Weights of a small GPT-style language model, trained from scratch on English Wikipedia.
Size: 8 layers, 4 heads of 32, 2.43M parameters.
Each number is 500 + 40 x the weight over its row's rms, rounded and kept within 0 to 999. Layers, rows and columns count from 0. Numbers have three digits each. The size before them is the row's rms in percent of the matrix's.

# layer 5 attention value, 128x128, rms 0.147, rows 55-127, columns 0-127
092:494498508489424467470510476513450486437447518511470495430534517550535559487527474468541583481546510444469438466425499589560414463557466468480497510518535532587542497481470540566487490469431475437466565451506505503467467478583523548476485513460546514500498487562476523516529514518433456515537513488475493498530508483515479589455469481481466492619505586480495496483478526471538494566460
079:504390482555449432440497542575482570508548477542486515489581455499571522479529506544415499459468447502540523496432458489508544504444522468532490477480531511513515516452529526496506508506544543521508489569446529529566530495424441461458478490475533557457555474457520456533503469464548551492507505594502491487499595533474492516525509492476530519516506455540598462565523422506492496448521
077:504464549509581478528521550522586429503529566495499531505469538519455505481463549534569505477520496506493555471407547455537498471522477476448483458530482454485541561473488474525515484508499613426450503543466483521457485499568532481440504507569473535516476449524568551571562497526463496518470452514554463514532522538531534574474458504540488540535431555460441508504458557521481530534418
088:502455614469512470485442382552582460466451530488509466457554458550464564512501522520441533540484464498552461499510488482442465495506519474429453540536524511525523503491513494457508501442494605481507482444521528478452533540485460470577529477503477491499444468472512578520472471476552577464501444553510540525510475426516465471435550469497447532432501489512511509527550568544470469464497
083:480564516524520442556545541465492476504509579483511555534490538493541511428500508444441497439569482499531511443526548552534443423497445444461493478434496471526489508441456493527486506474447543601505557562486509455519532579536496476460458464534478458552460501564469523573472546473455539488478491522488552492578497541433531522491419531467488473503454466583519452468456463488469498490514
083:572481508536434517511482498509405450494500557513529485444498502480438412515468562506518529469505519458495486480547469545573485514522477491503482499521447445563515510523497477515482439413469513472509456470442501473514501448562470518452530444576543549462430469514586559381522513459498427528487500472520549487503499498528515469482470534494517496518484518460407520497480409436544517565548
082:507486435510556528422501499493486443512482517520482503479524524508415583506531556477456515529489516437540434488551511537473525566539516488480478477518580537516539506470495472493434527458438472540508428556500495485490472521494477484400572464491516519550529610509501547491470512501506553496427502414492483513467484442476511498390570459469531562496526472451539471538447538564493495472562
081:574426501500484476520479513466529503531532529540484489413482466515464432518504524521528586434547482471478503477473539465562514501476480469545460498510434494505540502566499409489457386493492384492502437487539417470527505413453483479488499510561449486511508515541529575516573551464465441553511457464503466445570527523508447485516491548498505437535483501516451483517450452517476519516493
084:509500573498536474524525546498457474464490526497407493556459561488493510498605480471515584574528519470464532506404537503473515492477492584467469573422447519485473529509543582464494523429460484528564569450517482541486499500505516477525452463492510559458528497499507524484516488539408522498459472471510474515445453544508485552423465574426501532498506486513508493474490530544558503555422
131:468555493484493492472450533584412518449430467549473509500508494452469495519470513553499476516517504486487523471464511473524508430464546507500456506461515499481495505445491616512493448450585576582477521519520475524496481495467541504535525473491464476463478528513606464536514500474493441470455483517497508495618538459426534543479458473483507507532584500524482487513531479490637529482584
141:538531441477522520466514503441484529494536511520527514582606484484482515525534542519454408574548526513462506479500453604541519468489445473487493473521493520501498514518514494499493495551415459482439542486459514533494486464508508509534619541590519418454551526501553513530482531517517430512536532474471510448546488601442570500447486484468460505499456520479546572526542513485481488503432
139:508475503498498535531421602525485560472527466464475498530515552537492553460483500462486467410462502515535430499528438485548585595471471472538484532464529530413524482502468437493495507529562475520481410474567485512504484544538526493514525452527472509440454545515462487519450483472508493463509521467504516472496494459493517504441503507552459547499553501563503577595499584569485561478576
151:494474491499547558530625485505400497589463480430541437518543540449567512521559505521458518534499551511486605540513497449477440507511476521531462475489477468498422467524454438487429534532499489453501459457524546481443488524569547493447515490497490481528433506482467486540485481505471522501460429540502536559501481416498477539501548501474529516538463516496480600448534544479508525470537
137:522513465490511476497517466512517464502606545458489460480467470554445566533493444478493439488598522459517522456446497489508473417443489446439454411457504553447372478509487409515485491566459517497485496553534465554533556514536552466517413430484489488503464476464486536496476430519492540477523483418508500463546492538516493483557523486460519529540422515521460506515509488500519530512513
152:435453581497569473467523427562501559497488480581500460547537540496485476496556558489504533517481494382514413519521448595539441561517462485543474489465476503461459474537550511462511551523473565566436534493514455485489479513471557554459467524531526497490528482470445530496538504443570458469528472441516482464495461520544519493530558505415510471477514497497474445532531499560545549510511
136:490483533480532558505518512494500517515502549513510555536495476507431548432511514554485467498515516551511538529493500495545448524501538583455488505506522484567549464489504444532462517482388548386425597541453501564519501507556536463555483477411460537445501570454489484524503483475527428482501559503431533464464514435434470440490492507441506488476500507489588439514458498521518457524515
147:502436544497501395499477519518499465549482392489488474526451477487569413497531457533508513451476513622464515493564524471537552422506463468486463485414439463487495504565474441503526553519489516431479522498482493502584538486521537481606477518520541493497472476510581501544527474488486484495517504557435519516485478491487491494569502570456488445492525460444473463546466554513475462472483
150:568572521504519561472506522408600480460500475499473435523553474540500458504437514622506496484485498486510479456561516497563526557481548533496479500485519437519545493532498527484454501468405542539475492483565513452453471454444461501628550478465499483490484509511551486521501487479518555471444462481496507580488519465520512499529528527448525522470428453438532520510448447461472538450476
140:561450562502491561527541481524562475489458492504524448458533512451458492519424481476539523545528456505451511517516497468536510525452496434529582461518599539562478510525495455524506487597461500475573525475463440457534474469496517449487575531558534555440523509526449515489557435477487553490479509424457443525507522428443522524511531551546546473529502497528428465511541491546454451563522
149:456517462515431498482471470560412432436437504491574468490511487506516549509489508584504501441512466512486518488500503608567496556533503591539514468458462544510490491462483505456501490497467552470554512536492473469526552499472508517507546444487545499490471456552553469445512487558402477526550467513486446531421493477440539498583497501515517458497506514611525498534525557500454540495421
146:538493543506465500454499540515525511499492507541487497586593475527533564561575478443519460464581419524461599478501477525481519516461546460481544474466502539490479483472527472518477511525515520537626455505448463478573542517514528521509549482477569468536514485489505460498502560534530460515436490489462524481491472466592507483447484522424518545473529492544493569427489433465445481489579
140:488492516488451462518515521422556532494422422495496491528598493446506469565622501453470464511561558498493435446539495531455445539484479547473595487516511534543480493545524457547423512473553546512464521499480453520465473458498410548462447502477450506435484456520497515540508525523518487536495501554477528504484449433505523496502468467479542451505518503537448479512469498485559592448448
146:428428498501479514506523462508483486530481569476549552515613438556462517530476456505603559574496513448529515500481478531449565458470495490517566482546501506524493483457478464545450502443500498500498457486540499465492558501484538454577545537443472496542428457540571524465503490456527544521488424598484522396549479514510483542451550503481502493490466450498480446523479522559503501474542
138:422558435492488521527499434416500526419483426549520500516526502518483450474507496526498467468501503463524600463450476445486469513526555401529568529551448511517441466445471519471530515538588482443476538540507465520526521503518501513455418476515511550446463553492463464497477489430493460415485446502501550554439458539461531467473499547492448565531485503478470561462503517540502509508446
148:563471547492565504481476495506351541424555492549485555559462558457444566546498483461538537523525512525562443448492477562532502510512504470501456527497471480552526506543487455560480478518560373546476504480469542478497526485512566487501532544515479520500533467512557467514486520482526528492460521492539572569489530472479479494496551473494441467433441486489453435453486515485448537526441
139:538463511514546528490476466446451513542629499524550531428541521468468559469537547482528503432521469478530454495498545517540586524493492485502476519500404609538537529546530533520501468474523551484480560488471506586515511454487552413493532506489456531462448460422483491499473503456492411469561505557474561524442556515501501526525447501501494513548485513464505534508515511504471501516604
150:516530564480476515504467512482400496486474514427454552507590510560483515432493525502518567424487519545499480489476492520444553527475473523493540490508516504499489541468432480468475482530501453525545551450468483503484465581491598479491356522471544494474544547588391500516510447526531429513502499514550479549460520525509514495489518445477518487450438506480492512567460445528505539497547
155:518496542505510582522478499503598455566538519477542449526503478451516473513540480515464449488529488358459549492486523451444488492495530421476536471510566474464507466532507467449502449492519460489476488516472481544517510494518489518482470505390523488509553484550555449465552482444484436523446503546476452554512507545477525528598486515562451565472477549483471399523464508473487548548544
148:393495515557440517526429508526487463582546464564536460467546455517501530456480478532499517502436526542536492509556466479572482423442526441504451594515482460497521498594533499510515519475407505573541418455541475527549504545530523571480486486511505514530528539454451468482545442502457440543497545491478526505516540480460527509494425478527506481503468557471523442425470480491526516486488
138:544557506508446474500519441493490466545401515433479465533538482513513568470535478472475423484558452541501497495439508592528452579502460446460561529479506451475551446472520458532505514523553566488535541435531476481511473515499490488517547501526516455460491497459495541504520484475476589472478462544546546468485517561492482480553526485486481441570478498452498385447489576448516516498589
131:543472618475456461494457477479445484449494509550506522484459446499530476499509492528522508451523558414455522450560456446432544463531506571518439510470540468495494499509499500536452489506637565521496559449465477487490521493483468482583513517500450491472559539475425513479471433471488556543532522491533464527467464531510503483516491519419444468498488555501468590516529490478476420504558
146:552575488519513491501477493516542481511496480530494475525480541521541552546499512507450604477533532460545559447437587493497537459491603431479544424496466457492534488525490512487475499560509528585506550499514469500497542421528517436581527521543488495516511489554442498449521553553514438497457486522512427373488520480473491511485496501534525449501475520494517566544591512472495482499431
141:451529593512527587502544496500425464556549537463448453503487522551505526510561465488467458515508471491467541528503508418569456501549473533482540572574471507501520500480427514452450479483490556510502446571474472384534506506538483463562419519526520575494497473584487512461480558514541476487509543510479493399495487485517506510459540537507478486456551497490475472431496484440508536533452
132:505501571525532553478546478502494489418553551535472490482574498542491597504497522501490507412508539658487558528503476488515539503441448493503542479413534510531427491516521535459478527455492501487452510475486569541455463456402419531446489456464470497515497432509513465503503446457507485467490468483504502468485487509462486530453456490536513497441466548505459480509505539530515428590502
144:423438530472479377546502506536445523524519521478485487475576483499481540512468562599451518493498477449549522566544453520491411509486527484502507483467535474496540508543538542490497526537577554493548504495502514483448477492566474468544552420424449494538486508566478516495517485527539512460517488516420520562523565537530523525459514501498467491538473483472478488535513438457546479551377
145:498579491491497472487562487586574521486560535555553558482483531553515530480448531492572487482485494472434482462570436500447457501521486488458497469364462468451488533517490464495494509521549487462535523516537535414486457486459505475475588579537486533467520558564473469509535488470537442528447470547507541517481497559520493446529440473543521437486494515551522521450535553491507494426511
136:532402504509463504508530550541488562424578482539544471499545508456550494509604545530516578437520497521452495541462477506443558532572470513492514523542456521459486500500431493507508461523467520485485501501553493517500453544463442501541440541502540519472479519490577581540507426491493497502519502393516563477531568558482522457433547476550507491509478445481576543530533507464487468454537
138:533554471490459513502479393509549508488516488484561461462514526524514502493486435486538471504507528497502498530525529511500458476410516467472428470430489505526491483480521456538459536515560552581548479513450514504477496468569492449472379503422532526490444482511601506484530579510465481433513524498540558544488510541549514470464424468498496467487583517519519483548563446593449544514518
147:468663554477450503448405571622488520568498539446557509502487461500512498530518533481498510510507496475508574487527515520511514472450475432508481500578495563515492519494499479464513522506526490442380478458494435556497492474502488509568462486516514512447558483482534527479461510479487514537525456456482517598500485465487504521481545485544553442501495489468521460451543518511491480419523
148:574385503509438550460534466478534497522496477494529551509447530529468528482444504430466463463477481510531589490493433537515484510561531535542487539405547481492492541528523506468558536510494566564508543475551492497508481461445463502572398516516481514481505463524459485506443579483507457481517501455453495550495496457458553505496487459516484534497401532569509537451487591517495469443544
143:502580552518529510511543540504482495569519479529482413497469542446498562464545508503529489556494494549476430525444503472418483548445532525541480504476535472525509525497549386502504404525535516498531526537533548541484498488527489520607471468495471515597527494460495439499516562475498461476547413526523480562505506521439532440404544491459533463491474527530505498548470562487479510504438
093:479485496525442544466522504548461472624460545531494572505471573446491475474539461509575535480491565485538490490519507528523409578535547434481581471520509523471530491617512478516474512496527555442497447444499488457456522539478543545443493451532529512474538495489571493445532464450462473506474551558536458447582508499501495526549485511581462469504509484501446458496488501503477461511546
101:625484546511458485465492494436484473441497511541542548470520483487463479528543531492540450400478514463472486559553485513476517518511529515491486523527528503475520438566528472491505536559523422459493504492482598448451497467485559502479458530515495483463514466450469457490470533460498517419481560565500461377540470502568536505567505524501532511450506507519498483454577570473473417520449
083:529513477483452536498495480478444509541497586509488538559458510462511455518499514482555587464541535467528450428479509587485545493462482452526442505397494538494472521591563479487509478531475515455499567423458422483492539476476497501496510456598540538470480454545514520432489495517548481553514569476505538508575522539444511495509500547526465496494438534493461544424488426474478545442490
094:549587522457565525513485458462520468460484457531482478486508483554459517506518538487443513530519501559434529517496485467515494468511468533472471531462517460477451514458434481509416592508532502499458474597495611482479461489530419495493519553497535466517581479426488498558490507525532530493499481499477475576515516587534504514454453494559498561495454440477616557473524469500465519545447
090:431504486537461560554531496570567543486556546425584445528521495433501451509529481549489476509483447495513504459489491512474553530486429483547461507512371472494547482493595517497451468416536510520525485521520475537517525493538503497578559480528439475520502454481477533526520562501417489471495545459526484496486554526494533420476496437509522502508484446525432526516527444487496399494526
086:486502457501495481542493492510478438493506483497537482369508490546461513518553551485483453514511495489523509487490535535548586459413533493565493500479528566477535502566451472404579497453500522502510455514486485448558510487552497479480520541440491510494534482544503539575503566611489483516521476472621515539467519502514498455497503541430526465518528398571450453490501491535531536466502
088:379457493520444525495453428543456481537440492567483484530534494451522424515525511537477505622508496499489512507486488546459423503476614592510464521517555441425506552559478500499525501497552423526446510510484489501486519517545505536538455526480496530525456503501486426585495521589496523529471493462431510523505475522518488533474507489499487456504514526540531516554500471530549451464434
087:458515528456556534500488520466514557450499501446521500453509549524482580497545438518410560522477514544454537478427535437619506458461477537474506495462461488525506518504508423501524542551544555578580487451572435409529470474500442528453526488523489466494523500457520495486468481446522483446516540492415517474551476415579513501516509464479455469490550516488481528513510460472494444517495
095:523431523456506450553451462478529407486475401515524474470504569516429463474507499427433527505469519444508478481443498526515506436475452533497494530457534483461550584482473477478487482447484540462494534615457477472451510457532479535480461480459579460531529608461531543505497525546509542535506513486596499512480471462524494524461423531457484461501511470512536513449466509522478581532496
096:493484502506585489550521459519466543501483491485529549461475468488491491515520454484521517464456527480498432527457459514510531476424487517483426491524451470487493472438508563513522555524558590490593510449453471467500498580502533503513527523477511434478483495513573524458611475517466547522557539468511492516574477599509582391511417541506517500515531462515474447473451430474461492479487
098:521476514503481477535514508520429463501517493545487465507607450475468384443533547466479445524481442465450513546532459544479498504500487497457475481559450471454478476545533529575574541450462460527556453508525520523438484502477475424522482516431471500507543484516469463503517485498492428539417514462481491439472446449466418531573463501450533430452505481563546483501482470528546557536537
093:480522551536497482504542480447511540497505485423412455477504508564525533488401447512429516494498439448525516450456497440483467465466402549503466463459429510485497537458509565505476492548400587522495524516487430518554506459508485425513576506501467516502524492519513522444526559487598554501505464495534479475506570445523424491486472504539461493481479492431477533513484467547512549486466
078:470510496554510497513490545507510527573460461533481508427503461480541495465541479563482520525535533509477505504514525519479422520510408515503473479493513492512491565560506575543455485469551455554457583499512617544509442459610543490507492517547500483486541522521541504581462556457535480526508561519484460495513532438500442469499523481540483476408521507591489488551509480498381483545481
087:479467536443477450575517523424539548488435546528506455518534472505498507503455519493506502413491513524477467490470556475504494422536448543521543451506497492507458567529412468480477540518532497539475481628537456529487525455479490428498575497525571465511446517496501526513444483493569454499517538526498559584506453502573420463526463449483532530486460590456527496477462535475531512446520
095:463546602447484496482519521422540488511488525489492479419522512516489466536524464503491479434483478469550439438527403510462513525422446468506512510503556565541594545485445460480534502490479459478504524404551571501452532454521536458498488475499461484496498529494574449512473497495520432484515550536502517570482486396505432416503496471514503433524534469448492447506480494521496556460467
101:488577516467521430510526525564524480502480494450530479436462473443495489510506491517464444541570528436486522502555476570443547494540398527502475480541484471475539518489586475551499491432545560466536493491485496544517459515499475509473531457472463557524487575432467534484485532480489455547516483475530528451423465509446468507568459434460477553474467443558431461485584500511554580473480
085:451446508554459500474490544449463507485444522509469515525556485548520513511572515542592513561511526505509484511459457526554477471587435452517583448521545477452506461485491547504475538528527394538454524547483518544469480485515367469472541516566435501531437433552529468511528505495509442540505516516497495523448517560411477525431541497472540563484469519518477495520488533551516474485522
080:500517520467374526505509433517548468539507545486535557459469525484504505497485488493472508530569470458494521504432506508475588468532493476503512476459462478500529473544470489457556512493474559463500553529546520393517495560569434526540574556462463515481558514494491542516440529496448518468532541489470485474529519465592593473458539594434485550524445521531501465518508424449499545524487
098:479541540507480516529593519523429547411523501520470525551439525506521537564411463479550533453474442453518504468502552551571449539564510522474466541486461466479519522514598492514484517483521564425489517548553476427520447440543464459463577485537472528479431473530512609545537516457426492500513497508459558535481518495445497522493500422481475525475476498499491498472475450505510519525498
082:432501525499526483502537470487487467475541413453530555466461471478479528472383556463506487483481520522500476451560548409460542523492546422515499480481449545471549498487443533532471464483472473527416527527526499460537433369484475493540512531458500525505511513535511583556494548542466450545528505509546452553445555578487540472461515517529477535528566455472514478519491465543491481443509
095:485561570485478486470531486534508469464542448546574499428521482513556549499565584514463508480436470460488395510483456507533543512505448565485481468573522466537537401522439470496539549496531524443525489463527514569455525479497519484490432589495470551517604528452478516570482507484510514481494501541532527536531468507524573490502514554483567523540478440522562526468492476490467440502486
098:519473549462493476486521526539477464491494563431446415456454432562496519501529409542464474446534467503513529451510542448489518442508422490484499502475426515508484532426488570531504498501446603491512480525513461498507434486516526488497484600451508528498506502545539487401487522398541505500562486511551529513509504483425488536481462481507456469486496560560460506571463530568480558484498
103:505577432533476478509489527537472552569412460470471524477518512470498469479473445473550592503484491469488575401554491462451509457548505552532458529525444518513524521504566506425434512502573460511559568449521417524571504486468464536536489478498552512532526528522499536515518524523460538498585508496554509557501563493561473480478502480504470547459463478520423512514470417537452486516495
084:572523431530487520453448529549499494496509463513483493450541472473472487525447446520469469492503453476530502460515457348512450481556516514469544587412495554445506498428501499530490570558536486444497475491491505486540448536542526571487459474571545462457547490478508527508548483472501545497528507517473500572508534575471550522501520492526544469451560527454500467479473406499428502560510
100:500473533495473419569492447455501522559463529495518538525535513517493525473521514487471426495495507528499479487477496471494493478483474535418521479549467514535535411547498562458466541550450470517505457416477578490527515492422533520531455549494491405484526435519499464509450506490501576423502494584450494527528450486514458440545559543525572559415567495546522481505506510405546492511474
078:494501472498594518436496506501490516566439490530562471520501498534486546543441435505509482449523479474527544510554563498521456482467456538471533491524438444445450538506446530548507510515518487521500504589593423528420453424450461494505535580488520438488491526486495449533515489513476436481455492489492571569445397512440472449481555531512461525459476551499531517446488508482523539527539
104:491515496513499536464413516413507450574497439492487535438494540552452460477528482524457487433497561499507497462470494494504524513473525532468494496457515513486496455494445523474413622551546451489531486493559499423535512477464533538564480547471532437445491558475517519538487518511502613444501466477610533562551525503505588517438532521495543468446536445508491489478512476545495501499490
101:461458498450514551481482514487473495473529570486552524526455494382528514462502518440506451493534526528483465431526495426470561477525502496487531554489520470540503555459540505585427488474526589453523427551496439486584466532491475461484549502450420536486527426556545595436536477475467453534522480465532478498517511494463507492491460495453479459564477534564498510546480487517570519491452
081:564460510478447553510480452500627521463487468468479547493568477519566535525522538535500469538579458503487456439514506494536450507436497460484476491519517498447525468488475503492490492560584527444500532587508457497507458508466508479490471494467448435490458410588478496430483522450553546548533500489459513533541500484497429455550516529523521564523461481403514570513497541512560558508496
087:474476482497471366490507543521450563539480514511491540526489524498421623511495527502492530453472439478528539442543493467536530522571472516498391525522493431484498482569511487510501580508545513521508445508526487504575516488473477495511510449575446514492398489460531522509496493401493544505459481566488469522445546542522439514568552509509536513488484549463486453501525536479524547513468
093:497510417498591524422447485508486508499483519458494531516524486421553519499574448482533519445539507478415487571462526504497496566556484490557484561492552529495548513489507536532531554509433502520443500471550495534530490525440500492538545476499470483474481468629498413474521515537495523529487531418446450519514429466445503450471521505531481506544532555594457514475462533470462493477562
094:473476506480476507502531536481567464443585520455451459533483490460484451480494466502486439461521514468592510550567481478483511449469446488523484513507525474561433547583561445493447420429558532501528517501504477513549529531410508571511552484551537525495475534477492454552511474490540411495539490522514492472552544539529441493492568465523475572510433545545427465502482495528531566520457